Each number is 128 + 24 x the weight over its row's rms, rounded and kept within 0 to 255. Layers, rows and columns count from 0. Numbers have three digits each. The size before them is the row's rms in percent of the matrix's.

# k: layer 2 attention key, 256x256, rms 0.0928, rows 213-255, columns 128-191
# q: layer 2 attention query, 256x256, rms 0.0908, rows 214-255, columns 128-191
# v: layer 2 attention value, 256x256, rms 0.0627, rows 128-185, columns 128-191
# o: layer 2 attention output (transposed), 256x256, rms 0.169, rows 128-184, columns 128-191
k213 093:130098143159162137119109160170137113131086153143126155110122089148120128175101112107119161139129131115133128092100154095136157130079160188121154119133141165147056130132141114142151154147112113
q214 102:134130132116116112154122121133133134150119096136109107146129133125105145132113118139136107121106113091157138134180126113123132130171094146111165158149147161114125175082177087084084147134110084
k214 097:116144168164135146155078108097091115123146116142155115130168121114121145110114088109156110136129136110119090116106131116125123115107135141124110118146179084138125115174084134151117107132084154
q215 109:122115139096154178141137141122106119098135130137141101119070128151133112096168106113134159126095135115106135117144152129094167139117134188150118169105121127161134115132141116100105092128122134
k215 111:110160145095136072082164174119100166139156155136142137131141117127131151116073157114108117132081098120132118154114123074123176168072139095111126138091145122090145124115175124085083136124142081
q216 095:130135098135140108135092115176148092096103125159134135098137156171141152128142128123101085126097127120107120124114088123090132076092137135122098146117093147112129085116103119148114094155109117
k216 093:124131116122136111149141177137132112140135115145119178145131149126089112134161109107125136131155113115137084159103144168101138153144063086106155131134159142121113148132138152089111124120127097
q217 107:143129133102103198102134149105152116099119153066120156149132145119143109112151123095137102111135107101140101116123132142096131132172152153152093122114113111126157138123103108124115151150167131
k217 105:136104166155169101139153139112153136139155119136105090107121128135155102130109135143089156124118156145135062125109109139126138119101146092097165135087129144125136086152155151147149088110143128
q218 098:153137134135118093143116150125173138152118122157109127112159133157099135110052130124139138103110124120126148118168120124130137128122124124141107149164101134133135157122191125117093138151142130
k218 096:137134106164114145089083162172126176087128087111145109124108125135165110120162103117110150180108128149151112141115123169096122157107106147122117123125097140093148105102113106093192133149154091
q219 096:133136142115124063111171090161076078095152141113166134134165088130181121087118144086153135126157129108128083127148169088123177127142158111118108124095128154129169140127111132102107102148117144
k219 101:110189117126132172116119136169128123116133088110108139085110143091105135161108111140153095162147129157156140140137086120140130096123125107177116125126114096162120112126094126117127127123111079
q220 104:096093102141083128145111124093154103119136140102143120101114163093120150173109144127122119132119165134149144115107110131180129121144130125140141117153102154118141140132122151137138139162174134
k220 100:149152090143155118101091118115103124145112133129125148160137138152124141116115079141114170146128087118089123151130122155114070121156101082133128146138202116100122150086150142102099100135141173
q221 107:130159118133130099160102147109153128154148145156193152123155132149119129083190161107123090124107154117102104140113108111152128127142146166127121160150115161122138114128136130127115125140100140
k221 101:146145138115104134121122121169136110156142133105119119118142121139165137152110086126157122134153156177128161098149122131141162086084114115138131096102151163120128156112132097166139163118124129
q222 105:152116120173135146113169116131106120103152113163113158104138155127108155147122143155102151130149122159118142090182121102161143106152155119088172162157135105151103120174127126132134153120123147
k222 106:168112160107166141180136133119132105212138149095124150114146144169149168119127097133125108119128136069135118138123175132129123184119129123100120126109128143095133081101144143162132145121150133
q223 098:111136081127116149093136151087119120138114142154108109144130115142141129073139142100125100148115158138135058114097124133155140094128129120130137149118165106103156181118130117120114138123107116
k223 101:139087111131177126117085163116121090080092099144109130100135143121136104189115099119162162108140146154136147112087121178071133142125110149146119092141136116131129135109143148134095113116118156
q224 097:103123161129130117142140095125128137125122136130102069117100154110178120167077119176113110112096127086141114115100138146169172102129120109120118137099161120085141105126132154149118127132143165
k224 102:143164132126153106146122151138134098142128123136139137146133141141086136079130121145110167129166076098122128148112117123159133147145101067096107156164103141164093118122132162102149099129127103
q225 100:118154103147128093122161106110134105123112085175156124124120098134134099164104104125138151126101164094147132111139136122088181104158113146175132113115133084122126119137136106166123151135177135
k225 097:096088106093093137127083149154161109159111097160084122152080128114139165133127159138134115132094180110128102127102133156108117143135126128087139154156134107093117118132129162157108121142090102
q226 101:139120140149119175173108133136169139116099133110192135119105135116118093160101141135097124103152174109124117154136128143093127133119117098096154091115121108140178106149111092159108140150129129
k226 098:135109150198160085108139123147124153107123109132150116157136118130139160090158136133079119100122088145156125158147116127146111147088122098115150118165059143147136206112124151081120128132135137
q227 091:136106116148120166126111142119106113125125096097144145114131118150164132118143137079100112095118134130120076119117122127107116103087105126085121127116111156171100091133152139126116126138126121
k227 097:122121127093190151119144124114134097167150149111112175099115136130100106105110121106123154109152101139090129130166150164095106146158107108157116099152103128126117151101112077125121124131116120
q228 094:137143159126169117138135107141097110148143107160132100127135127152119130113124149104163106157074144117172143096149155152155138074144136135144156127169162084120122158113137162059151140125109102
k228 096:143155143152106179111151141143121166133147107125129143143125129107121098163103092121146112090146142118104098129153097147130118132071105089136115124154125141151168150152105110126095153131111105
q229 098:140147071104092152126115131138098148091090075121139141134091140097142117136146133159138108165140118150084145145146136134137111100099132165098130090123131155133116148132117173122144107152132106
k229 101:119086159105127130104139118130168134109131161148145083148139137124131127082111144100119158162136102120098125127097141164102173126091133124119129134107138061114140137155156126179127078109080146
q230 095:143097125142126124144078110123131114108144121122110205126088156098162107086115121160139120117142143096132128159133098111103100143113151118108107097104133158117143163113162151117148130082137099
k230 102:122123150141141130146128150113153153103090130106169104104125171107170094164127150128103132150081146150145122099142136113106129130137193130136113112126110121153138095112078126135125126181156176
q231 105:120104149145095164164117142109100116150138133165078136140127091134143147107109075122173117136126153104150107113144159107153127110112132109148169130159129102106177143120159159166154149109110108
k231 094:112139158144127121163137119130137160095118085153104147099166109132163175116134118136128120119130134148107142155168129107141139081113121146126147170146106153130128112125127122102166134153126165
q232 103:127116134087133101153144106098113104138142137141137144101129084126089101145138131143120180112114154140141137150124153100118121081116106146163139109074098144119133136179126126159049106138117122
k232 106:125149104134127088095142149177110119146151123148149104138119134131141130133109084063100081112141118127138107122151112151119135139140165135162093121155145128143137125172165131153134142103098145
q233 099:088112118147141130127167127134123140133143101101132159160090120114142095128091114097153108166121133093118109139098162156156157097126089111163154159120151122146140130136131112084111089160147172
k233 097:113109093133105105119122065121148092139121115084070168186141102114168167105158126177138163115105141116154146135117136125132064159148137141149117120093144143123123104113117159160114159126083134
q234 092:120120096151152139136155161172135147108116148099151133126131152105128142104146105114128122135092116153079158153101127095160110152125146135085123090178121078125115121159145153180147140113131130
k234 092:133154146128115163094127086127129125116133143132155144127136116154123112118120139140128145099131123114106124117150119137099137153121130130128151090119125142102114133159095092087143141096094168
q235 096:136130140145129113120117129119131125128125109144147170146119125143160137111130093122152105147158166097105148152163127118105108159110097145126167122149129131190127152128171147123172140114122159
k235 109:140121097113104123097129151124147090085131138125142113126119149121085105119114159126096166154093146113124140132085136113130135146137120140132079178147125134144109125122109128160143124145159126
q236 090:102120098105069146112139164106150101136077107096102119118138150100169118141113169103138153150127143098170119124112127072162099136144159132145136131094158125129114113131155169081131090120100105
k236 092:125158121161152130127164122114141128142114134165144087127112115135146140090168100134148160125120143163129141128131114134133135143167137083163110137138139118109131139168115141135129160118111138
q237 085:160138138104161105149093092141140160085082169095179100112165099173133095125143095154134109100131147114105104128097151079110148134078135088135131117123111137115139162109106099113110127154129088
k237 087:116112090115114154127134127125094111114156136178126164109096123090175105107109137129111128118101091154183116117113133123110132124156148134138123118092128116097129142100140154114130179131157153
q238 099:154133112124125088151131161109133117132132106184149111115126133151155123144113080126148165129134149147109117110142180117112139133138156170109072161137096106115074112162115117121088117130157158
k238 095:124114085099100088096119123138136132121106149103134138135133119134165112137127120103123081134108124153160166120153106130152068125104114127136125124130130105106141121123132162135133064098127093
q239 089:105163133096090150105121131181110114158125083106151110097110149145087084163106116140134128113089131112159132137158124104188107157129126136137126118158115132122165110126136103147120173063194171
k239 091:153160132128099090139142118099137129113121134070147160154100152130169120105164172101095158071130146180117123169113145177147092117097117118153077142182124105115089130151130145120116118143117185
q240 101:131147124152149157142154132150169161100100132139110126159134101106176092151164111104142165096131136149064153105136139103151073148135125128165117143113124149086134133121064122159102098145123152
k240 101:117114103134157086073091107129117102132175127115119169118161124103152131089151139148089126117121130111156124136159125112123170122131079121113165108148112132141103147170125098132132171145109108
q241 097:132111153150121099113142141130112152092123161149127124123094129138159127081132122182132175141119107162137147134124120090137121093124161128141154098145123118101106100105141123128141137098141099
k241 096:155105162143125122095079132076119162161123119096145144167128149121127136155188091102133131161109146159109180129111111121065112135166154139150126096122116143125154093148170132132132119152152130
q242 095:094136102115115142133148110181119157113140067153134155131123084161094149102086164135177122126157146110114138094137129117121149124111154111156109118139139143126110117151132135110126135123148108
k242 098:094155154114123129079138123126132125121101119098101134130165164086150121082135113132122141178115083109152155144136090145125118123177133117119133148105160143144093116152135179134148091134084129
q243 095:136160153167091134113131165125126105191150119082140122181114119126147135126158087153111111161078124155163116164150110108135120116105114154128182155155112162133157123111085097109105082138122121
k243 095:131164119121162134118089139158113150136125122134152176113139087119098070106096140147116148110113128125113109104127117149142126168134133149152107144148160137122080141150128130110116126130112189
q244 094:139135105136134110107085121176102177087109110100112121145156138136115146130100116129108115163178131132131114186107122066146100105094157161114114132124135134124126108143097122162099140150099119
k244 092:157109149134151141125114125157123143123134097096133132134131123142122100158130166133111140059131129113093114180095125124176127114125147083142088118126180092102125108120143124109111149085162134
q245 092:118141121117095130124153114120132107128154144150090109110129132186117173162179130105163111127111150133135138137151126104119121123139117126134132155112142119119129089101137099143173164135115146
k245 090:129108115080125087169150134143129121151139115133123137104118142131145072118115094116183144103109099114109141080116096130130114138176113150083151114141127185095154163144145150155122101114168096
q246 096:090086111125127137143158148104143109138174154097125154110135121122133131083139105085134055108163112123140152150072155136143154137112144143093125125192128123148121115141126127154109105116171139
k246 098:152159154117115113142164121130144103139110092129123168129110092142161156145130111139127138122093122128112115104088145125168140124132121133185170136173119129124132109103145082152094093169108138
q247 097:105108130143138151166157153110078105145143123118178143111137128157084155112112075114198128138110163149117103125120169135108138067139122129147152142145155139129139117107127142151093168061131134
k247 097:134129124156139123136101112098138093125160132087078173112109134142139087118132131120148149112144115100105165165134112214128135135130120140156120127105084133085109084174140123120142137145147103
q248 096:114138107120140141125116121168124142145120128140130134170133131110130150106122109139167100117102153086128144123140155132126113146078141099129121132095166158143139102147174137118130145167181152
k248 095:129124133128131112141132117150131143122081113120115100144178138157176153083172119138145117117143141096110138142109112109151101136165140110131161162101113148107076163122138099119120143104106118
q249 094:147097136142161116158103123175086129143159108084147166155168127102130110101111140142128113119116099151113103151113106109136127136106112103113111161092114164096150141155148119139138112148136103
k249 090:098101100076113153072131108121156122141153132145123129100136132158152092136109103123143151134144199127097156142125130122123175135131128108118115126100153098115145159148086142085127148110165151
q250 094:082169125127152126130163117098134123095108149173110134151162096129156140138131095158114115110124142104127120201131133131130137102085110117125146090136167163097130068134146131160142188119097127
k250 093:138142164127135126126123118125141123097123125109088108117069121103165115133143131154154093120099121116101138118103148103131129142147131131150108166082072118147173132157121129133131168126085125
q251 100:158104126165099099153124154108135118115140118131100154148113160163097125124173135112127161126146110140152098137158128136106138127107123123144143127148132089110154143144128164102157148106111152
k251 099:129129159113126115154140155135076121087095150098113128080114122131103158155068112134119157136136144192147141094159123122157144117136120137144135114123123160151155100135138129125137099141133085
q252 094:135156146142177158129099116067155126121155145118133168133143116156155139162157150144132080113096114116178139156125140129133128173129132158141148127117098082133141147092107146120135140089126089
k252 099:129105149157121087097119104127128103141133122123108159128114134154125113130122165118128149050165107157096118145128145137138189105175069114116140094094101121139081148127133145115100151170118145
q253 087:144153114148102148140130142155122122143112111154117136126154131138192105157122120111127115123141135096132160088167144098161111155132103130175145105166126129126200102139132145126147161149129131
k253 085:166117118146142096133138102147141152144119141128131114161105154102075145081079145118093139115115109149142143131144135110082131131112145120074161146146103146126101106152097134104161158121125087
q254 093:121112090153155134141121117127145107100106167112115105162121158151143167147128145118115120160080100137152088102115147171112164126199157125149154127115116137105153148131130119104100156156152120
k254 094:103092184152133148122110108118146142154146096127120123103093119161108125112168112140119117059133130137127133117138103161120135151124105123112176156127128088161157125103124127153115132135151105
q255 094:138159133164149112111118118091110147106166113133156134138178094144102124147127118115140142154130112167115141106108122106170164143123148120158160124113111146126101098125111142135144141132087116
k255 092:167138106115091141141122121127122144171107116163147136100111102108119098119127126143112160140171119102128089133113153099137130108124124102133124134133158108141113124073147137180115146098158112
v128 083:113158131119095147128146193098112130127139160103126130107126159112149130129171149140110150159116076189105097154122125114141148167133113105110111139158121116124116158143136145167149098114073160
o128 084:137144143111109121155153120132144143146108096187153145114119131149119155139120123137141131128114147135132124100148112174153124159138114167124143108095123133162118127119134137128084122154148160
v129 098:125094110134130088141085148145155166109071171114097100123084161129102109158145160140119121088139133139133156124126087112103102130155168101114127105113143104102164147148119112193126123140127098
o129 101:128136120084133122104093113138085167096148146135154136118138110143135121113114131111140101184095081117105106101168131120144108089129075150119135143132128152159090119107090127090114116115129139
v130 099:148114144135159136125148182086120134106125122118121092124124116137104108092155152117138152109090120132140119075115112174195114143144143162115103101137099130132128118135144105113133119102105130
o130 098:114132137132141117128177088124136100108152146131107148072127093102112130156087128106148093133140163127123118096133145151129111115111129100150142142142146149153114079113106121119097119134121145
v131 103:157149142149165110062139141107163108119140053131105126133102129097136130122119095118114115101101125151114131151172146150102151092140120123126128136112164161071090161091156128139145123173103161
o131 104:074155126149142118148095120129106137146174122143106104102124136160147119098145081164146154122126157137148124102113135122110131126140155152178086125152117163172125111117132064129121129144128125
v132 107:105164169141147118107136122101158086102115133126138123120132122115132165184115114116199149132113126146139129088154110138153157083137104109158129161206137143132161115126126134184109126093101129
o132 103:116121102143137105124130117123106129092125116183132128102097094177129145157145154129114159110138119138151073114083119120167090155112134097095127120139108101142131124123144129150122086136126135
v133 099:161114093119154123161126138146094147131132135138148130158150139158101148133165101144163100149110114141138111115134130109147162125133087135131172123076158100132126155115168122090110124118128145
o133 102:139119082157102114101150152112182116136121132107139091150131135142157090128118109100124158135167151104101178164084120128124129226112111106097153142164094125120137167123130144130125133114114135
v134 101:091154078113106092136161174184154122158162165165135091128117140133143125138109118093199122105145109098117106143127080152126087157128113157096140110155166140133103097136150136170169116157141164
o134 108:146134115098101135133099156090105158109159111125114091128106086122143158145128130179130145119137116186131148132148169064103150081112136122130102119139097115152128122136149113077109136129094077
v135 102:133145126140116101080080152099137119099148102159154159080094119123087120094132129136117148088149127100154111143181148144154091110119164133119126173067120093130150143123074168181177102154110155
o135 100:097100075119118146140137134159096159161124158142124120121173128104142124120140123127122104150126138145086151120111101116099169187178118151134125126161171154120114124152159114112113120173165134
v136 105:118131107133110148087143128137107110126157154152110166121152111184098138149118147086110145123138136118135164123140101119141152117136111140143129136144113118120115160108120114093134101132189123
o136 096:154158142106148131136142104143114127104120145132120144148095133131143095112149156123140143099105132139139125132134086114098090108111124089166129108131140142116137112187186112141131176163142124
v137 093:118154103103133140130136142110128187081147122151110107173128104128103139139142122128124113099145141140112138159122122110143098129132132133127102162164146119132208125132154120175142142144178142
o137 098:105111142167112146104129067111083103146130147126135134172127123126140135141119123163112086106128158116099156139135139163149124109097138094133128105149142120139104162146076148143107119099129121
v138 098:096110090108124098107132150115130079147117180103119143125097122133108124137116114095139151117082135152153142117103116148108114127126098136185172081062110112114073132149151132074120095166151105
o138 099:131143153127111174152128128122118139127137115132142097112127101167120097150119171120125101139136138130139111139163150102108139130150127157166109166151112136155115100138128141138129142126096121
v139 099:114129075160115145155089143137108141149141135109143133125163111157094147126152121122168107110117116128169138119122167113121119166181133130102123163132111137147153165155141123150184088136104122
o139 102:128132170094126095094134139147080100090177125124157116136107122111190154142145127149069131135119111110095101093102127127164102103119140115155104151142154150129149103133080140149099160124131118
v140 096:128158104161134091135176137110124123142139120150124100119140111136170128130148110136130081151086070116106105091161104165127112116104138135112086080098159131083117122086126139098154171105121123
o140 101:116152129116132145119079151137151130122108125093130108115114134129105150122123125129118096098145148111159151165113126136146170103103145128126147141121117119135104114140097100159151122165152094
v141 092:123098157134116149140166137066129092164134104130042130175163127149146091115091138145104123119148131132183096076190118107140106107112142111174128135108121150083133116111113113129130148120114166
o141 086:119137148147133166118110113166096149135131139113123158100105157156151098135145123128124139139146117130121145142137102166087102146139115088134160095159126165145119102165159120091128124090168136
v142 095:146154143107135147140139114139111102156122151160155141112123109157096098146115128147111092128112155140132124099100107101176165165137070118115148108163076176149120109125120118094107139165135130
o142 096:134126145132118186096098151118108123084141150113142090119136140135159132170135157144195124101103108125114148131139093125071085110108144176086112142100134049107112122105105159123131115162180096
v143 090:141097134142108104146130124119097153137122128159109153112090152131131131131131142112137109117157140175139134148188148141147152105152121086128114110102161169146184099180102140107148178074108091
o143 088:154161125130156146147142131170077140111124160114121139170170114131102164196102139120121152147107109120144129145151120119127104143125175119142169147173138144107101060130160164173105119121107147
v144 097:154118112135129152070098112113142049128118130102126118133067173140165117157121127101160142139156161124133158154132155115112144120114110139136177129121128158092140095119137132136112120125152099
o144 094:091090108106141146162130160121135109124152168145130132091122104076145108124130116134117134110119105108160167152107106162093102137159109118123087127129118127162138139142168142100141121155123169
v145 096:124127104111127159133148137148164112108094086131123143165111113143131133118119144122115093108141101146142110124108172102125112094128149124203123178092124123111141172111141117152137142120141147
o145 093:111095174139121115123146130107124100131133107103135159125151138102123144086137091117135137100162188125131138159046115153160167161151099162147120121147117106097134133174131158102098118123133154
v146 100:144119147107130130096120121148141155136146155156129120132178145124065114106117138122161134166126161135126129128122184134160139151105127097139166148107151152127179185103170105102160144106107110
o146 099:122144145160143165146121125149119116125100115150117134134096126119152188116131108094111151098131160101140162130113090116116143113118137123175097137129115118103098097106102098093129154157134109
v147 100:154146148132106142191159098103147162144079146071138146139111106129132112121097166125121121130123147146140115145095144102165154110108157123171149133117170166138140108105142161146114093138117122
o147 098:087078184138108123113106103155127143059138118206108098071142130099105136111114132125143135122149103127162122117148160139092139127113134137124157113083137105144077139104110145096131162126135157
v148 096:113154155161120154106144130159125166113181147143148144117130191081141148142134134112162096095155137123131109143158122156124128148132115120090148130162107138172145147149126143093113122166114098
o148 096:190077114111131117138120143119105145124135143106098113132151099135160161129131121107102132131154083143146113120112160130098126159142114124112124140135128126113157116155093150134078091107103149
v149 094:124132140078147138135082154094107121153115137069112140153097135102128134072165112175140138084142103155133146121123144152116142132147106113129085115116176119124138128097105135145085149111111100
o149 089:154150136138141136110115126179155073114090130094112140109165138139098123156105129089158166131126120102113128133147161153113116113111113118138135127114122141136125107162096143109149085102182132
v150 101:106142120168142130101125139168120117111168117107118145141134135126132076122132114128110154162154034115116151092104128115138083125128156138175118155089125130124148108131139172162131134071142136
o150 100:113112133115093118112114117089161145133121125146129170143141126112095117156116141118112131078136150126167135182142158151164126137158120093108112116151133119111132154138167139115118119135133114
v151 101:112082095089127135094147113120163126148170116106133175121115135145129126122120119137157170147111077135129144104168146069120125147143103090139097138137108115130137128116162076085140102122117158
o151 101:113173171132124123107116161123125133089148124141128133129110093125151141175101116111120125094125175171142117113089140165180147122161136134118106122165124158132157091128122160132090128118128087
v152 096:157111155110143108131143186136105126132104131107102133154151141111126128104103118098094116126131132103120127102125168141138173146156127138149116129123141135096128147105142125132127115156176156
o152 098:135153115107134145171116129135140094198166147129129101103089133110079117105133130102129123130130168110160136138116100088130130088099135149153117068111130110160117159135096140133135149113145147
v153 090:109149156070119144084144174143098125102138153138140141073142102106096111126126112109122116121098142130138145147085114160145117152144131112109120128127129101135163120169131139154112122131101118
o153 088:148134128142128106134138106111105141144125170128139111128144063104175194133104122113116099121123124135105126112157085145112137140131160085108131112120135142080096095102137124130147111171100085
v154 097:140102152126115139162131138128135117123104101120087089112110102117118142133137114155123121141121123073101121144136136138112121151124134108123120163169106161102159141162156137092151128108195129
o154 100:116153070131149137157094130137109122115161102083121158132098164114146116106097133113148105100125126152154115092105133108111129154109112140117098105104136079133124115125133122110104128129141133
v155 099:114096104085088159135092151173125123114155130133134125125128137122091127121107155088147113069150107143131112106134110163153119118149125129127145096132120151164152104132126158150154167132132111
o155 105:093105127155168148164126143140112125093138120115101118140149105128103137154128170136118142098140148156116103172133145099072105137134123118160099125180135084122136116134138120106127106161130111
v156 089:128124121111136079130138144150122137109140123124089145146179118080117143142160157162125131111127196120144177111106114119152114091158133118126138161131147078121155083148134131085121118131146166
o156 086:125103135127132144112125115143133076111149147120053120067101124131157117096128152127131111157164103131074169125160165080099125156143130100151106141114112121131151182141114086079132128122137094
v157 101:140109118152184145098080111126136153117125097141127125119130127145148113161130084170114144126108130086168167120112124142120138138121168131140097094102101104139090106110159158119110143143119160
o157 101:100171127103081150141123109062147140129125116115166173121167130123152112166149144084103097122162117115107110153117052130121110116118127126088164129130062132161122119120117143109150116093123092
v158 100:161128150138100139093111123134116135112152093138115101111153154144095097146142119136143165159143120135092116167156142122106122180104107129153142120126122155139133150161104164082173151155148140
o158 099:115125109127164122155123164112158138155101139094131151122118155129156132133127109133076103105160160135148127155128094111118148138127134141114129122090159105128124097156136135112098121131111109
v159 094:135132138171096146115150124083117142136075127128107138132133152099168107144133095097154121105130101156096144112069110173113084120117104167099096127122156149140123139134100121155131105124098152
o159 097:129125127142146118139164136128165143098081116152144147077147125142113165108136082182143133139114104115121101083122150117118172103162149130092124148110143107172138101109157108117130122134155123
v160 102:137116093066128099107117095096148160086116110129132105143149104131126155110107141162114092128119112164122102162110090112127194105156090162134137113139096124087153123142141131159140176154095160
o160 096:128097140145150103162148146139123101157151151118138106137098133152184134112162117155165164102126128130150158096134100175125082158098157100147117159132115138156124138139151117165123065125151122
v161 102:116149115122125114128111126124139130119091140108140135086118154136106090126149148126138144110129141129143129090122119137099131167173079131100101129100106173119137163127128127056142133160135118
o161 105:122125095124145117095112098131164116105102134161105126088144113093168122136116117135105142147128125121143128113119171103076091095111139130129103086113175148130139101131170099142109126129126164
v162 089:136077106062119130195188147162173103132120164110131137120120128163104140103134149143146118147116143166168119116146135155172116153123150130090103134173149193086116122067141136116141110128133125
o162 091:124119147130102117142105130122141121099142127145162055106135162098142143091147099162171133100141179129161143095102114127124181073080111095110135118109116135115127157113107121141091157097165154
v163 098:166115167135148158126149107121096141131141127105107122102110138118134108133151098141136159113171109129140114145121086172137071161105142158128127126119108150131174127145133137095102119134161123
o163 095:138109161118114141138119118161087119126063172133143133103146112082157145147125125119107093133149141092078135120166159114124144096142125072087105152142137113151125092105139152186132085103137167
v164 095:164132115149107127114105142116166159108093162122157138169141137118122101064121140145136161116134132154169131109120124128158085141163144145151116119175150158130158148120115091140141158089099102
o164 095:114121138146089114108095149123125127082133161140100130133120146122129119110099126130145119094110153156115133123126120117180146093125126159141132106125172117142127137115124166129136116154108129
v165 092:062090123117151113153126159155159128125094111176133110098132106102162142137136148130113137151127101152081123117139109118112127105146156194125120109118115167088138130100089142135132168121130149
o165 093:116136125136130117111099132107087156124156140148104125122158091140105117107135145171158146093111137170094153122114142154135110184145145117144122111151185119135125139149123106164098090152067137
v166 098:092140116137141137098111187151084158105121136105115135111138167065101128133112170093128153129150101168115094113111138142154125145139171136116138141128133123132153156107145131138110153107093141
o166 099:145140098144122141076151082158142152148162115160111138122096120141128143130137127100140119122165105124135148142148188126104113103146108096100106119146119132139100079125088107151116113135154128
v167 100:114154077145128097123063128127166132116132106123146119126117108106126107121120178147130110142122129182135146087088107187132131117126117160073136155122121091138094095110090122137124161173124164
o167 098:080129088157134121135148120098114130125140166129121147072115136122130139163130144122123122191119129106111138116147134112130149125121129170106166110137115142140105142138103116124095136143177115
v168 103:161146161166082111154169142100117139127126145119138136157158100133147148117149116108152141142134118073123116137119150091139117162170074121064131131176161148098144106124102116131104124134111135
o168 104:119141126111110141120106109152184119174110088144175119129121107111150122133111132100138111120152109125152171100128142120104157125136160123121097139069097118116136159075136136092165146112116106
v169 100:113123150081108097161163089094117123155134125140160134152128090171135096164148175138147117123149126125107095114132150106137149110125165140108112139071122124157145128110130095136088172117127157
o169 102:128114126162119098120118092174134128148104093161158136120137108101158125129124110110131126124137135134123144158138140127151132145133127079098134135129139145120127123170098164104124107059152104
v170 094:142147132108096182159132145146111137119120132131110098119118116165120103064138142082111178160136140131128146127139109129154123138087110134097113107094146168134148171095117094151123131117141138
o170 095:158121172160118120150151130128128136166139106148133127146133142122105146159103125124149149061111116125110124140119115091092143133101160146149130145142167122106087094142142169130131152177174130
v171 094:103126138129134127162123115104135116108144117141127162121118091099137097165126134137127146126132137131139192089116144111100124109112125140102075095105139125151187131111148130084114156124138176
o171 094:145138090142108127151130092122120135123099153094132124130116119098153155078131140116148110153131110086109131139104144110105081116134136140112145133127139123129122100116124164106113150104146117
v172 101:124149158133140174123112154117098095148152179121125159127122142102175094141123080130147112163122148119131123079128158122172120135138108114113125150081146128100124143116110152097141106105132164
o172 100:118137154126173084105155144127109105117078099163166118137122131150096175127121157104107194070130113129145117130131130124129105108103128111137140116155162128124109092120159114113078138161119125
v173 099:123137151126115129126160191118089154145117119123117113088132166144092121125151144137102117125124128153147102129108129040144110131132114135116126107120140113099175158156136142109112114126125137
o173 097:115129112148099118131146103136141088118164123126142108103134102112127109112130119133149148134130115098124170105147135121095128163163131149114065122118126144151108099136140096128063123110137100
v174 096:131112131151166153129140155131169168154088150115099137130116137163077151147160104129124145140169132106159198146143124083162125103136166107150132141130126138090108156089151106120125071154076101
o174 092:149078133096098114170138097142134103083124133154113159096146156115109128095076136089114125128109180140094121146080134067108105158119146137123153136156151168147146117148130142150175148120106162
v175 094:111116127136121145156106125098156120117142127149115122155123138133123067161060133084183109124112151161141109135117130051113184127116145099147152117099128162095159070132085142130137144118136110
o175 097:148144142155087164115126111110128115052144131150145155088161120124098147104146103145083134095164126112143159153134101145129113171140118117144130116122111135167156146128145091132136153142091115
v176 099:139141176119103092093141098133172133129116144126079116170102108125110125131092101105142163138132137104129123152171134116130124099126127131099113110122130114088113150125136111104162165158113132
o176 097:064160101132092141182119079116084119158143110149085119111140090156184142071164138141132167147125158105137134152124150130121133137130122156193097145108146172153133077123125168116124151129125129
v177 097:094125103129117154155083082090136156152128126149117150081105130151128162117153152132125125107068135129106138160104123139117099103110159109152108129124082074131140076140125136132112083112077132
o177 096:106127130094132159101151131130131121181124101129156095135128143144100126099103148136139079148141121118135069101162111128138137148128118115148142180144146140132102160118096118113135106155141166
v178 097:144121145132096144142128163098124106127136087117151144114141149096140103088169124138096129116152116196173099136132094118108091135114140110125100148111128079127155166152094134104168124111084128
o178 100:120130109112107140122160139166103127105091109166128105100138142179117129121119114156137143108119099119126123108116134166156118134159089122135113127139158073150120137147119124109113110086142148
v179 115:176115093188147079142142091137093141115148090125089169133154151146176151132120101052125138145146104170096153130156150123073124148119101115111128108131107073155146105104168105146103105152116149
o179 114:150139091119103122107085125127162147143128151108105103099105166116126128158107109133137090121139084103109101097118138108133145056154122105083193125112127166122138149153077152094143141128149105
v180 108:125095144099155163147148147184156112151113136125129158128071134139112145134146140101124157168106150137141129098124143107099162129131133104077159163105160120142118110091122085123159129135124101
o180 107:142130099104119130150111086100085106100151115147136110127150120086083152113131137143145132069124144135115117101110120149114169155100147106127141149136111134101144114127133131099101123157135097
v181 102:084142122120114093163181097120168139134160183138146114134128109143118151104092135124077108102143149125153119149114161171163104086105103112124155111134107167146099147117143130115136138165114101
o181 096:152111131153153156147114144110149135127127127124134097137158129162068131136123134071154142104118123175109129134121144125099134111143125120145142109129112144120159112114179135142120135146126195
v182 102:111177125098136132155094151111162051130146144154109163161110146156142110152118131145136108106115106139109125140120168128135145152094148124127090137156121097096160109187117116107111073136127111
o182 098:132145132168154141116155128143099098157154143103172113182122125129127186111111106131165148133104109090139132167126094141136114153118122086142147099107131084136143133145135120108185133123101151
v183 097:154162147089140142142102167099154130124113147119110147161155132148136108161154098150128116100139105104075141126140071144168146176139097210094118096146142153113130129099141140120121091136161118
o183 094:152095093139139153107131139093139112116137120136158142125129158115166084102111150140123121123111139101168102140133120140167128154109142159135180088141098122146089138127154150125081126125130105
v184 093:098104098124118112149107120193114158114095139131104145098073155090127174087115117122134101092116100128148137174110118113121162130111166146153134153128120179107166134113123103129127163140117118
o184 088:095147132142136157138145094109171129114128100072094121118170133121143154146134109072145081100120147127091107096138147122138097118147125147103083128117160138153164118109075180129127103160112160
v185 095:110135103118130144096129161182129131166157131081129157156129158152122112158157143122143097157108151116163160106117143128138156077114114172131129140119106136150112127148126099116186154131094101